From a checkpoint of a small transformer trained on Wikipedia.
Size: 16 layers, width 384, 6 heads of 64, MLP 1536 GELU, vocabulary 2048, 29.9M parameters.
Architecture: rotary positions, attention and MLP in parallel.
Each number is 128 + 24 x the weight over the matrix's rms, rounded and kept within 0 to 255. Layers, rows and columns count from 0. Numbers have three digits each.

# q: layer 13 attention query, 384x384, rms 0.181, rows 367-383, columns 128-191
# k: layer 13 attention key, 384x384, rms 0.187, rows 367-383, columns 128-191
# v: layer 13 attention value, 384x384, rms 0.24, rows 320-383, columns 128-191
# o: layer 13 attention output (transposed), 384x384, rms 0.227, rows 320-383, columns 128-191
# up: layer 13 MLP up, 1536x384, rms 0.208, rows 0-18, columns 128-191
# down: layer 13 MLP down (transposed), 1536x384, rms 0.312, rows 0-18, columns 128-191
q367:157110146106155134101149126159099093114121122123146105127123130148130146092160143094134112112161154138122147132153175131152149176170097159177110182139093185116143141111182141093160090118103147
k367:141149147097138139140157101141135103147103132133108101148188124133136133126127108127089110096121156135160152151113115135107101158137148117126126136161097157124127163100169116168074110108119129
q368:130132129121100123116155143130098129123138098149145109127132129092161148142119093155132133160127092133096105117135144099151122107125145146136135154143119119147165137088153150122135121115132108
k368:141103141133092150124170144147140112134133109121110114117128112084137131124133134109129191149172143122151125174121148114140137135109153125114144093130130117110144126123129159129106168116131106
q369:141105132100099144132140110165134091158106109144121123157086148129122140132140126121146129137139138145139142134139096159101114131120100088151144131127118108131089123169143134144131131098129158
k369:140160165132156152108148122152150115070100134163073076146070115148150126142098141221129112089153134133121128122130127148118136105151102048161128145108118094130119150144151119112113135150097133
q370:100118126147129130099136099155125131113160147152133165143159136152116106101104135174129097113103138113066117090111122119103145108053122158139089142100120156120169098112102105091114135150133128
k370:133136094120113095053182128093134152113138100136163146105126138090118157125115144130119128088143090123142080118098138087121110091097151156135139131130118120136163116174113159137138140146115102
q371:145157097145123147149109119119165080138130112184132109113153146148129103150149138124084109161115113163124115096170159149129136149141101135154108137128110147140118165117090106142093134129138125
k371:112112103125101122165138154144165126142156074099152122134128110139154132127099135112136134146182159132133105110139106163124116144153047120115139118130135162142138109148133128174125124143137119
q372:105128065144089143145120143140139101129136107119101112094140102093177123148127154157116140120086151109128114093102145101132135145104117111157113130097120153173122117117120080160101136117082118
k372:142141115144105128148170130153117094081109146104138170124103132151147166109137141119137123123073146118169105139151146146097146136166153102118143169142134106158186113127144112115102152125118103
q373:094110118142115100153122087131109102112147158106102126126154134125161141120174124090122149126102137127140133141122124115160086123107108122153132072162150112101136159115086145152134158093082121
k373:180157157157146156118104145119144134121109103135088163095139147080141108138094128141135109134100151111163132161162129104095148121124106173148108131113148161125157151134131099128157110157133159
q374:127131134135118090133131124091114110137149122096132075045155153130091128102122176151107127117112159086153122127125099135125144155081108121134131111154132132147130135167139126085149142113118082
k374:162148149154098137141150119075088148124129095151112117085123104124115150142105144111132140120156120131148137097152143108136126162123080122141112106152106095132106131141109189124145111138128098
q375:148089151111112113084135152129148118123105160127091096152147148142159107127099129128108101126094163107134127119114094148117095127102142084147121188097115101153125143093122135111114121098140145
k375:131124100121127055082133153072144163124090131105127145155105125159144136124147090124118115135120142114126102108113145144118101132133119122135135141124136137191096152126118102118095165141150141
q376:100153135111131119123110132097134134095103147140136151128137161113132127119131132104127141142099120123083112181120079110150096106108158142129127176126116158134106096098141119157115137151127154
k376:156138135090139130107183137163095094128139110163108147115125127096145137107152131100142151132120166113125155128104151141121150142146160175110123092110157110138108150150123128139093143147148108
q377:092120123140120148129117131117082123130115148114119149173142128155157135147141083121099117120120172135124131084099123112116103160138084164127139103104137141131132127097116116111105126098112148
k377:159117112126088120087122149089104121155127135103103127143146119106157095124159119138136110129130136062157108183130124137126134139152118145145102084129179123148113109133116130116130116109131115
q378:142121125110130116144141140143130153120205128134140118136130153107076100134171113119129151132118146141108092112129098121135110130133160102131163121134070109133099143131174100122134144113151143
k378:135117129126119124115105135115095090124123139078040119139124123126126144122120180090081141126135113161136155106109079125118111098134100136172143117126095139138125113103169136140114116084123109
q379:148150115131109124100142172113139092140109127074114165181141134109124118129098113122100111088137100135128129129119113127091110114167139131174133154147146114131112138137139150083154128127161112
k379:158142145147098104145147123138146108128128138121123132155096102112126122100147145125099151088143114142153177166112103145104099148149133090115096115113132160110153148140131103143156123122168104
q380:156096124117094115116118127143166140152107137138141153144172125112134139163136080088124179138111101162124129106157125115162137145128124137153132151121125164170148117135119152120162107139128113
k380:094088112116116188104130109128144144136129136151131126156099158125119122121125114113127116149128120138106186190147112112146110100079125131121107139118092157120143127150119134122124190133131170
q381:141134116096136121136115143097145147107173069141183136111107112113117125109156117123101165119098126131164119134146142081107119114158096112091104159115113097173132149140125147079126117093114176
k381:123093130105116126159135141123084108144131114069164127157122094125112141147135155130155198097136113157112127158171161102145151155143116129133162170167100122135136169164154067135108149086094115
q382:120095098166141148110155112121127175113126134146118123106122127105121138124170158077133103104116111127173173115121132102116118160139125107128150130106122156160102162139128107136124122097128146
k382:112117190130130105110114112129122119114175109126125111111136159129126148129137138152158105104131168120129177150163158142097127142097105137111135117131132106111142156104166139096165136126112114
q383:155121145120082177146140151125152122115136127118093100123107132128169108118111118125142146127112147125107135154097171145127157154137098178110108163130108152124146124157160122146093098158141141
k383:097068075124128101139154112119123090104130117129131104111106177121124135125091132164088082137131106127149126133084126148128178120156122117131103131129134119114149130124101083115129138118122095
v320:116164130126152106084133139109154146118093159133107080135119149113157150132130142125137123110060130139131138133135132114162150149148115132093143148098138120160138169124196123138153142165095131
o320:162109134145106100124133131153125129104147117122112122148124123188153142150133132118132081139141153179166107131138165124118126159145104077096132099130168120144093162135106111118097146125158192
v321:088141117132133154118160130117129148112150133145130159138133144098085121162136136122117126137138160157132136112080096163139085138120096165131131170162145127114148133131086101194161089159146107
o321:108130094126144148174156151119175092163123132139129120143083103096121154136131139149151128112085108119095101167149144089147124127151086132140123119098136138139127135109146105101175153109128101
v322:125131147121146148113149193122136151161107124140140114130127137156121156148100122105111124180147154143152111148172120140123117090128061121144132152119106112082128143137154089134130115138151144
o322:129119087133142100111117109136144130126102149135117121146093163140091096098111140025143136139085110111097151113150107145084119112137095204064129127133133122150152149071110173065126092135155116
v323:128175131075114145105131171141129125120133152125148130141105103134095135088176123135139124147124115129122103130171118100101097062152140092077143139146135194133145152140091164128132103088104093
o323:098086117130115106122119112130148151111126101168140112105136129123114107129143086175134161149133118147100074139098114109116097081111148126138114091110088112165110146067075127123134086103140104
v324:128145138147125058140119067121158122106137133103141122104170136128131098110088152125098117083113157139128095139108171136122116149113113121155106121123096131153124109144133116103147140134162137
o324:117107144116094139093156143131134096140131122108120131177150136141144136146131130160155111172125076138132118156136129159134129124098128145081107167152088153138091132157140141158153154141143123
v325:130119141103119084124098159116125116127114099101140122159172141160133153126162122174118101101106085171139157161202145107080147076116155125118172148128175127143078172084140239157115090129115140
o325:111145123125090107132150119150101118127107123142155105156106135152091164137126153098157135169105105136088112130099132107135176140107150040111081158111118096103143134136138128185136153157133086
v326:130147123116090112118128156127106123141137093163083084104140146126127140122131139129159074132109161146149110150087124109121162109173089123157143117057120129182144132118144095144128156110139138
o326:134133060134145108138114129089156122125114129126120127105142141086137176116125123169030124139149111104145106126124117165155094120123120073133124085150151090173104125110135129118140136105142150
v327:126138130121113129125132112157134154130176158138133125137129155153182126139156137115126119114098104158141111131143166116138134123101102138151126113119118069127100097133182067162068138114181144
o327:143141137122120097076141108141092121115126138157103104153133081095115112089127162029107136128109132132121088094129099141143156146118106185134128101174108128130120135156147129111115172111135073
v328:157118139140157133115120128102165141122054096100128107088098122070113129102133140119157134094167143096103128117115160139172104097088131135093152059141133149188162109116158115133135069107125087
o328:116106118118097118119122114170136122119108138127136150106133119135073117113087088039155131071112098142133117128124092110089140128096148107130146170153087092122146155140040118089134118107130102
v329:119124118140134121137093152118151135086144147090092115143141139090132072171124157111127141176131076150124116142132133173102120123132074142142103128121106104163108153116155090106138142104115144
o329:121151154091117173163109137165157139174098155114112114103122123132168113098100115193131140125125143114107109116152134111142150120093075162140110139148143155103150142112133093151102136165100155
v330:151113119129116182111126091126127118110125126130146149113104162125101139089161115080165104124150138123167111098119086100132162111100113126084127152123165113072084117123164092174118133128121119
o330:154142136126120125102126136165171143142099148098132132092085148090160138105125157057121162138142115131117159122106085141095103127144153098122109134136120128123137169094138100135100139096114091
v331:120130147120132191123106124128099112142129149141118126118145128114127134122101133151143100147141117150136109109163124128108079123108140112136114089107127173121149120140098145102149111139100110
o331:131087161121109123116122137098171143123126090158098082089116101122139124135145105118085103135082133108139109129120139152104154181138141102095119160093096133097158130109135094115120119163096164
v332:139146145150120109076154133141102136152123149154129099104151139129109113130131103118139153099138139113138115124102072123136101116167107115148098129124135113166092122150142147144147169137102148
o332:092094104116094127066084063144115102127153136081093132120103114140135128083070081000149132095071114092141136134129162086121127104104086235117106116088094102085103100131128125110138097139115096
v333:107129139119112092117108114117180113124105127168086144104099116082141117100134144128107144163151127127126132129088106136116162105137135129117128144138111136126140103136117151144122145138143090
o333:130132148111142166117146107116149149119162122099126128142157118181151147122099161068116098121105124075136139104123099134132094108103074116132100120115172141121141083095149114103101125138130135
v334:103129108100136124113224111105145158130138143173080133126151172124122135155107144100161084134128140088092089135062100122106113130149102152171108143129102142114175130138127168135097138101139166
o334:135118151166078110129123134156146141133191116127111118142120146142131096114095053059141127049121150135089152099098085119107112078136103189137106138149137148134084132133098162148140105145140094
v335:139140102142111120121116122128158162136105049149125143109086135114136119128102126106149132151162141134096148139128146158127112120122130098139097107122129139122136178111085124066138109146115119
o335:130148130118144120125137165165140123104095142146158167143137115143124154122131128118191120140117128127160134111156087141173160120127119116119116125120149091148125108164101141063144131122104131
v336:130156138110172154090183098121092140144126102147114134106141142139141182109160084123067159095104141134142130127149155135155100115088135140128158097124091162138135158148121130098176139114131148
o336:126139159134138142168126114144148160103130161163127086137131088098097097128115127104147164120111134099103154143174134147082116124125158141110091087134118146148100117142107159111148078129157130
v337:103166116091076106119153103116130148111095112127119148144122144129137134106152132102146146138157111119120155170102125108129141100126108146102163096133134137197120110130161162129140136102099066
o337:139152105128148126147124155130121116141124107140118138108070130086132106157163107118137155169105115145153087118121122091120158132107128146138134150136127114093129148140120160101134126117155170
v338:099135180122129159105128141118075097101097132153080133164131134124141129134105088152078122118149168120137128155129129103162183171151138132114123153113178064120137111099194130130119164149111176
o338:142133143114151151171135141131149118128119137159129113143129197106107120129143129136115121141169157126100132146116163151115103169107124104141108107122151094157152110146141126139146146135104139
v339:106143135150101132104163096158123137125111119132126116100139160099141125180073203124119073110123117079113169136127132128130092174152125122121147147133133190156171139125106096083154105112146108
o339:138104115117129111123148103124147139133161129150162118165128131100134121114120123107142167092111148143162119132148133154114105112107176164124111151151168128104113161116133128070088114117134125
v340:083143143148104092174149122163109118104109098097146140140120150145122152139116107105167098118133118107165134104123139153154131111131103125119135147109141158113082145123133171164136113133133118
o340:158157092126123138146114135175116101134112124123100143132168146118139160144147127221131176142149157122087154130150135158125091116125078099116180118172124122148153117134095145128190201123133105
v341:064086094098134148132110142118068115116120170151083118116083119104109125128099098144161173136103118156121110134086127119122130136123156128124145102126093166091132131149112125126115113107104155
o341:132156165102142159130163147092119124143126127110120110141155130155141153121156120144134121145126116105079139142122116083093119116130155137147160109147141150094135125078129100126162121138134079
v342:134120158176153090102145071097142129076081142120156143089087116142154109142131138128091107125134108105109133163104148134143168102111134114125142130134156145139100124148156133137095197112147095
o342:147108124067092149112138131122148144150169116160109136155153179115120092146134115136105152133105122103135141168082131125124118068130121093133095111110118121139102095110120133080122139093146157
v343:138137124167147082102138126111153156138153124152104141150125140106151135143118144145128130120138127086139165149108122118138138141156125122178107106125159171168175132146151155140121106103099130
o343:153135126118112140141134151103142138129138126130093135107122139149150116153145166186109119112143138123143110116133138147126136102131087097123153046136156153135125085128126133102129173148143129
v344:147069134114168130114112121128131125125124121111153138128137123107140118119110134118151112162109118150113111123157120114115157155142150152082113158087130116168123099119140078116071157128152113
o344:131159118114112170130131119102153095127122103116131143121119133141134122163146085137100091190161122111106133130124093113174092146133123109105153138153136117116118126105111140095153115101122139
v345:129135078114114164126113124085146100118124128135142149120171151133125121129096165147143106166100093099104130166129086141113139166201116152124107105227149128150171116067166132133092117125146140
o345:144097104155133137148106121117152122114095131153120150117142103127161123115096117131142130118129115103136092157142141128086110078129112140158191118110146136107110112139143110104152143104119117
v346:133110150135160172137118140159117149101108106074094116126143100148136130107153110134099166124123134093103139101145108171125127161140105163142133113116120141126142086134128125074159137112093171
o346:081153143168131135156147113137163155168090160136183119143129095132118120131137104170124129122153185114112093167153163123109108126156134125110107119147162211133120103152133166132155141133137108
v347:119130120146158125127123128131191145093105151126119151126096085139201131087152157128189101132160113104146128111107143172135142110101130113118158123165119090118094126147124083127144118101141122
o347:115112131171116140114116097105141122141156165116113116089128207127123134180091143123162143127178121131146125135125127149153138120110126084082142128137154164122119128110124138104160106129144133
v348:094151132149125081143162114127137110140080106142156127118160140165108133154133105100125098128138163136111159114124062165143140130057161140124123142168143114114103147126135128127132139145099086
o348:165117099115136118156160144123126135112087078188149132109149144183182121129147113026132111134110099117102137114134146109138140137163099118115137122133155123118121103109139092148121139143124133
v349:134124171120118111112109174145130104117142122151113140121118134090144124147168141118158108137103130124123092110108117120114119148112093170138116141168146152121135147100158088086144135123132132
o349:105140121142117106159133165120109119095155138153125157127106100130115090100114120091101117122088126159109111165138108121120151109134124140106113138100133158104118125121115154127130108114093127
v350:104094134150105135118158076129122122172136080174130104135124139115158094117106159164124077125154128142112139130103092106117089154175172128146091123111104139147170132118131159153147147150123115
o350:088173165150125099131111156143141165134115109179102161091183155133120139154128149255116132088152134116113146115125140145119127162155129109119112111100128159150116147106149101114129160118117134
v351:158132097106142114142099146099179159142136119110131147158151186103119125118076140142150098110146169141133125142181097135090148126114109148146138159155131139164159104108142115106138154099118136
o351:137130101144160121094114104154085143150086111117148155172082115154139141113108072000127122123131114085087143136101085095129096129088143139121146142098126144118092129095103080079141146138129124
v352:125124112124093106123125124164173144096134122097107115160100136105135117121108147122165125116131118115090127085146126149089135100130136102179129121182146114131145124146150111080101132114139136
o352:128172168121136146136109114117119104122160109118106104131107117100122147115100110000159127072114103154147135101123092134179113125085132181112143123102137142104097102117108085116059092110136104
v353:154152140167137143117089105116148109103154095139146118100146131138133122122142131105092116150145118155131150134107081114104120137153105117139134109089112132153123124133103124144116118129125097
o353:167058154157123113124128162081123136116108136114129162125151114135187078167126137246130107139111122155075132146135141134137117172160135063114139203148153155152142112158123152100150162140142168
v354:126163109137100113145112146144125126126147098102134110100130132097126107124104092109096128122126103129129141078130145096146129163125116130161128120164153167160093130125117152116147135143096155
o354:097106114131121104134095149123085159162116115144158148146122104159127148120165141137158146162119157124133149102137115144071138111131081138132098115124130119130175126164111139115155146110118148
v355:182136131104123138135140122136116137108155147097125149123095116164108140141151092142151127118134134135158107116085129171156119121147146171128100097095128107103119146140134132145120139135090099
o355:083133078114139151087153118129149134164139132120126121154135119117139125146139156045132107099142143111105135090133178123107142150171098139140087136096150132133103115130145123149127133112130107
v356:098115145145149099118119142134171138140134123157169152126130127094166097111141141138094139078087116124123141149153109109119151134129136137123153116097181064130132138075142121156142121134133132
o356:106150141145123137097125140102066131153184114137115113132069129095103129097130140014093168130110105147135114102122098125161118139090112093124142114110136123147106159106135100122112120140146115
v357:111112139155148121150133128121116122177140119077128101125130101157139140132133127139114113180097120116133118117095096106126137084169119106133126126114085121119118089128141134130107124113116133
o357:130129129102117153070162117100136197125109133097153138117120153169130113119149137166121096121167153101106140134089162120147141081129099023141125089141154158099133115120113149093093154115130178
v358:151136137085165069124162107158130102141106122192175109155115115117111174135105110116114149167089151150160135115100138083126090108105141153133139142116129107082120113174135107143095108147137138
o358:173095110165100152102149123180120142109124133119118159127101098139155130146187165057123098122119090124111156114161155148140132171126113079162134127130148160082131079127116132160133126134145154
v359:123119114136097154158132113104149118107104105138099096132082136132150119137085125136130126103107105127170133118122124128103111121150110146098104130161135110141150132111146129072107080143129093
o359:141124096160155164138140166103109136127142115159127159082117200116147102164157126255135112163170098157126148132106153162150138149115112044091137129120177128140153120129135135125111150093135139
v360:154091131154162145127122140140114105125145109155150083119105141124125115149118118122138103101188170078141138114148184053133135117113144128143137131124145145098140139112130081130150117154088150
o360:128142148112199126148120089102127109110131153132115120122124187138093165140154146089148135133108106128153160124096156130092131130130145129155118122126124121058140142111100092128059105115218161
v361:089142121124150125083160130142099158126136093111082123156148150102121156145149163128128115136124158128117171105134130120124146102094122163106081130131095114172176135095139128104123141156155142
o361:134150146146072086115109105129095158130142088113098117137096126178104104096126121045140109110081121149111128125126058117105086103132119162133119165148170110074145143124113108088171125157113114
v362:130166116106128153114120102113119113095132103152147082115113098161099095152118125068137112116155123139123108101075143103131133135133133135108152129139089106133127123168172154158107136111124147
o362:080116141134087094077108099078109120130136102105092107120065139084107125096059131000082060114131135100092086089080117085087109125100124149091135120104109077072114098050128110104077078137111098
v363:139110089132133152134115082148123120115131102163136135119120149144106162117156186132082092117145135133138110115131113175141101133152123183122111120121171132137095115133081118159131126139152142
o363:126142055131134095148123142134119128131110108106108124161104140060108122123142159079163130119073110088125148149095169106093099184096131139159078122116128136130095136117132130139137100136110120
v364:118150145112129159138130109102119111159144134134093118138158132090151087137119134141114140113093159130101148147150109176092153156165102114150093132117148109189088123121097133101109134148096115
o364:135184105111107137120143117097128144112115126127102127119133130149114111158116121159167101137099109133141106119098113156118109146112112175146130102129168110121156137137116117114151121132103117
v365:127143153163139109103125137093106106151151156142114094165151115123123076126113175115096129117098083130128151147129109116130175139176127145102112103088107147156100121110141118164096118123111103
o365:144108111093129088081133099079133142177133119099125097139112141123099129118138135097070063159122105152116111135123119113105110105150110190113138063129151095126087099109117094134080127147151087
v366:168169112119145134104102109124113106135146143159101122108116098156135169136102103148126139106106107128119145176121151131156153071154117131176118050134116103127126132106104144143074089130109170
o366:151105172157109161156139107100132130150087146176115113177147142116113148148163145255156157120101159200166148136118117142077143168136154050160190090178112188151099125156179146159141134135126157
v367:115151147147158181131122172123127130146146139094083086143177132121173128136118117157145126176110141148105136106165125158118137101132116131194139154129141078111141137098102116128139145135119173
o367:165125169128140138141157110174103101122152152155133147149150119194108138123113134163136088129126159100172105106168141117119134099171148093150118108145135144096103131124137154138151143147102109
v368:118116116107115146102135084107112109092125156092151074111148175062125091087136147122130118104111124162136105113094189153108104148146125156133096105136090153162060106136148124119137141079149147
o368:136144139109122109127141120131088098113124151137132113127144093114142098119139137136163115164133132136088114160129132158122131111139142120112113138151134112132122133133143107141112145100119157
v369:150145122119120099121115123112111133107090152150114146114101119133110152116116114137142080133128125117148109109133127118113087091086159110117078127109086183125131154183124075128131122158103119
o369:104125102146137152181139156110150153138119104142119147153200159120134137157133140200146109084134130153125128140116102097136144104101120137106132123121131155112132146133086145101107112122148174
v370:110120107146173088120142099138130094107096150131128149148086096148130111144135089121156133079092134119148148124139096161169119143111116148133146158089131094118147169123131120109142149140106088
o370:110137111127120170146119135141165151164147126155135126120123119133162095137110101166110087141115128108113113096150125138126102161120118148102119098139125111142073126140112137134128129132152117
v371:108148113139099114154138174078118153127127117114144108145112080097095108160134137107090114132154185165123111116132140107145085149079145145154154174108143148143131108116078148165144158105125099
o371:114143119110103189140105093120127096117120080126115146122128103093122121129137144108111116153085109132124132145146142073117115128127112074123116124171148133104127185157090134139073138127112119
v372:161152175155136164128109165134121141139124146083130124158123078106124161118101083154129128150143127132087166118129138152136111112055127081113115156159137134134089151140143147117090153120166112
o372:163149112126144153124114102153113152150148155160133102128130111128142128139117149172150121136134139151153110083141148160124120121132115061131135114174142071170174110140124121141111112110124120
v373:119110098133145137101129072124091107139127144127136175123120150119159087161136144150139124125094111110130171101110150107141136136158124114113160155109152163138142061103064112108108129110136125
o373:112142161155183126143096174121165089110106133108119124097142136106130137095104154255148132120151174130098081143155118130131122112135143045139164133145101190110119158146159156156124157183154137
v374:166125123074141132102124088111115070117099111134162125099123084152141154127100145143118092132116109154120185139068150113182147083150178145115141158140110120076151097119121146142094119141094112
o374:107102121137092129130144110141148104133095102166122132144135157108141124090165123094125120160105121092069114100119137101134161143105148123082141104124115117109078092094163108136123113115122130
v375:108121148125135130157124124095144132130089129154133147106069152112127105133152165134155116120136155110109091079125124066161102143144150128130155147153141119170157134152145111078126109114123082
o375:144120098105112172092146120120140121118155111114161125103117158116128101137100131101115089104129132164140103157120123182113142096132121136140120150080094140137121123104141151093156136087129141
v376:115174125152121085111148133124148104145110090103158121133099110100113138085116126118128109151160135121165127138120127172126153150107118099118126137111173116158071105111171152157098144131143152
o376:109100107128107153115129122148102128102096152098124149120137116143130100075147130118101113124116145148142147137124122122158119064120125133141134152115126092130132131096101083166085176103131145
v377:130152115116141150154166148122138092134121110127100153130121100161130117114092119131147119119135120138124126095135107111152157136123080159146108124176100175099142118145061103091184096095119099
o377:097124134110165141135110180108150112092107189132146139116114107146120126124160133102118132118122121081104129148141156152134071118117106100092137149093171116161144120123116127133192140156088102
v378:121161107158126118188121082124169150119113080111146184136075140118125090076118132133136142132182149123154104128105089130139102149099089121134168158113150142152142126167151116127182095106096181
o378:086127136098102119127107131134082141087111107103162148170129092100133127133105109126089114168135122147098098092116098116147107159119113128127140119092112136133115085103095166156082097085138147
v379:114139133105110129175146127122143130119141129085139138122117135155149144112116151100164127066184115126087073098118068160097082118109115107120096141150133115148152113135140115131117152100151122
o379:091159121181144166124167138152166163121108179145120190129104137135152124121106131241159192104107144146083118143079137128132184144136128111153151082141066159135146126104128108162106094124139143
v380:126210104138122111134174123101201109102116116087136112119131147072163073083102175135089157110157104133111113104142103090141090090082121127124142187155090105147106123090135084170156147082109152
o380:152131103097139124145155133133128112080110114098175116163132126149163153144113172195130141135129135128144065191169152163100135101106171095145147126127120124133129079094112117116104149112136120
v381:133121139115128083145144104105123146115162141118171138128175129144119096102119087093106142114123144119126142090124149124089125155132121151110081143127109101087130108143160136162138109101113151
o381:153114154109133145123115111116128135129136121126122118158152076156106122082094101000131088108120110128135081149134115153176139153123093110105122129058103075143116127119105166138119077145121084
v382:092134129166112101165054119120129101157149139133128144093150149159123129120119114198133143187122121190115127154129131173124101072130154119093116130150155139130133090061124094120062122127119193
o382:139156119133130134172156159104118132100120124133143159123088114092120147113153136255085149143159094134131141134137134111134140170134145101113149158124143123146160136110169092153135136122149169
v383:149119095117149130101151138160107112096140134107124117132109091099138115088162117169106134083152150128125135110164071095120147094148102118125106179097163120105154165082143111118162094147160114
o383:086130167134180145153130153127134145135129143190153151139125178132106107120106158219169174142116132105161158120159133138148091121132166105108129139139113118131126107137142163147123145079138082
up0:154118086141114135095145171115136149168105139102109147146149147191156128117148118116161090159136166128148094107133151119148134138133090170099108131101126149134115146140131116135128119112115139
down0:133099094118150144141102128128111116096142117123127140096118117076141096142126140160099096091129109114116158118107138115113145122131148174160146147118121126153147176112118136161136116152130116
up1:131108124127161135126155132123136154128140153123155133114116143113081137162125130122087136091149140155106140133113132154168118132096107167146107153144120113101126174121102131147133104108140151
down1:149140105145117099178122117142151129141124154132102148153128108135132084113140148158133139148139123137152108136163094104120158098162171141133149116139109134127110116141140121151145125106096090
up2:138080141120118191078124104118151166118138199100162131120126153152102143151109119111140129096090160117128149142135102098112162129123108120143137136103104094147128119124129172123145112118107129
down2:146152136146152130112115121125121172131101128130144163131127123080148084123122110110162106134144122143167095106109153155158142153129107089130102154136131132091137144135139133130138147128116156
up3:155176105120153148150132085127147107124117148131171145116146125105149133090128117124144118116120143063172142131133148082133139123103184117096084119109152162146120119166110191145107090124128138
down3:123135150143112171124192116125129080126160128159126116133103115114123167138120120121110158119091109151149135114121141127142133134172129188138131155127121152108099136160105115128182107174138139
up4:127088130122160152154139100112133137150123153126140128145157118125128145124108092146118124084137171087159152147165140114099124180120174130134131144132139135149118118110156135133105122156135118
down4:114156162149120120164144151124085167137126096120104109146139138131122134102115134164117154146142129106175142152145147124130151105104107068123119174122164142092166091110136103107162148152116171
up5:108134163207128086150140123128144139177105134119129139142174120094096131122152117134132108114110145143160159105134151088121109077140120137142126120157127162138138154158140103093081104168143135
down5:132145136066124087129105148152121088160133133129112165129117104152093112148135122138169158140128148154135127117125109091112134110127102155132167151099130121098122109120097153118121152123117155
up6:141121090154148119145124131108086169152116128093145121099120101191114173135157125145127101090138110129084132145172122096103148136143149133150122133107160150141151151140091124112117119130138125
down6:145109140153148134133140102145144145155136130104150100083128100104162166111118126185117111142130125151108127115126108080102176111135075136151163140130163146107151125152097132134089147142117113
up7:105142150129111168147130155104131153136121162096073121165099135108171143144124162131132108173106154122131160127111135097146111114142140122119085115138139134161142136116154174108138148123174134
down7:184122101148109149131131135143126145154118187122115178154120107124158135146126111141103152123137139102143120128096096125111168105148129191143146136137113138193149167136134119138125161148164088
up8:167129093143088135124170142122095096127143093133178112094127077156101104097131148119158112128124150135125125100138169125127130112159127101139119181146079132152113104111136131123139178160101175
down8:146155134117177136124111124126133192112129131171101120170121119125176176137091147196088153132132092112182140110133109124127149135107126119125141130105122154124134146156118110123104104123162147
up9:167122128119084093094113125107118108125118100164136148125135065037110104103120187160139105099163137134111137125154119117115137099143134080136130111099106147121112121114090138136121170127112128
down9:122153157113167144115171123127122132113112141161111101173090135133125122126134083021182156120103152142127157143120149138125176137136128185121145138163123118121137140140130144151144090151139130
up10:123106126140133134121107075107122173108101135121074075137101088127140141142127125121113150150157149127122146145152132131135110136124137122096113150134177106132137135161134146098120112108105099
down10:091127174106125140118192127159112153089157179100155115125124147070131140132135092171108149129138126155100131107124135137131126139132151157157169091203115133111165150090138130123160159127138130
up11:128104160132093117105082129167099149168103134112135129130109174105118116177104140154117132141159129095114144123121112143152139109095143106125143129123162164143128135125136148136097142104118130
down11:120149126146122139122142164127148127126159146137100132104123150129124148104129152074133106099096084170124094113158096083105130115121121132112083130143143080091143116129162107136103113145135141
up12:097129128118135100166092129138132141151131117118101169125105169124093133135138145112136110115141097099156157126113094138117123128120124152116076136139133140126135116110095129143122143154130115
down12:164112131142155163135088142100110148117115137151149113106126121119147144152160111175126163139164103101123148130153119167122148161126132175146159109145100139163130115105118143153106122124141134
up13:109105072102086160150129101157118117107120135172179116102130160130131134130127083116159121074136081130100158103144083088114071140124163108120115156121104120121096112101117120135139097105118172
down13:139156169148135120115106181102130120159148134094101139163105144085147146130168106097112140155114121144128125121111143164120128114139130138085105134163153131118135118084085118172125120145115132
up14:133149126127156162153141140203131162121102166114100131128127148149102110112135121155132105113177118145122105129179123125121168116136136142159143149088143113127120134136154101116130163092140150
down14:152174097133114132140146095133122144165145097141128095069142107136088109097108142185164141108140102121160118127132143130119146158096166138115133171163126082163130146115155144126102134147129101
up15:145130101161148137131144141120138148126108148095123121095140109126137112159135136142130154118135105132119102090127153153125135116126137132137141121114111117097129077116108144109126152146107118
down15:132133138093149094155120155156151102147162156153201138070127132166095143138105092167099089150106157135145156118096146127128125110123118125126105125136164144150139141121115142099166132134153128
up16:146160100085131096106136114129159146169135118120097175145111095160135154094105098129113121161111147132200111118076132138103094147154116114102135099119132095148137103146159099129139133149127142
down16:114116108179124196166156119123117132097142130137135089118133120121091113106154192189123138127133089126093138147132156125145137158121134118176111108106145149095145090131143127087107139098103104
up17:065128122127128140138135115109125128126150121119119128162108075109140129112138099116133115146166157129094107135137151150118139090120108109100095133114113178124118145108126125177147128133157121
down17:167136112095108141134124121131128138099145113152128131133148128158083134107095122128103125158117098121164149104080103116158115165160121074119137090167124091164115138126136117125120120124145103
up18:139085145103125118190102137108074159125118152090120147138130138165117136090132140110108064099150098084167113132087173154143133123137116122118150139100155163078155136102143135141118126121131084
down18:131139129130105165129157145126147109118150094124110086138129125124136120104100183140153127149137104147139121157157129171136172125113172158167118121121188100137112127111135171123084117157104117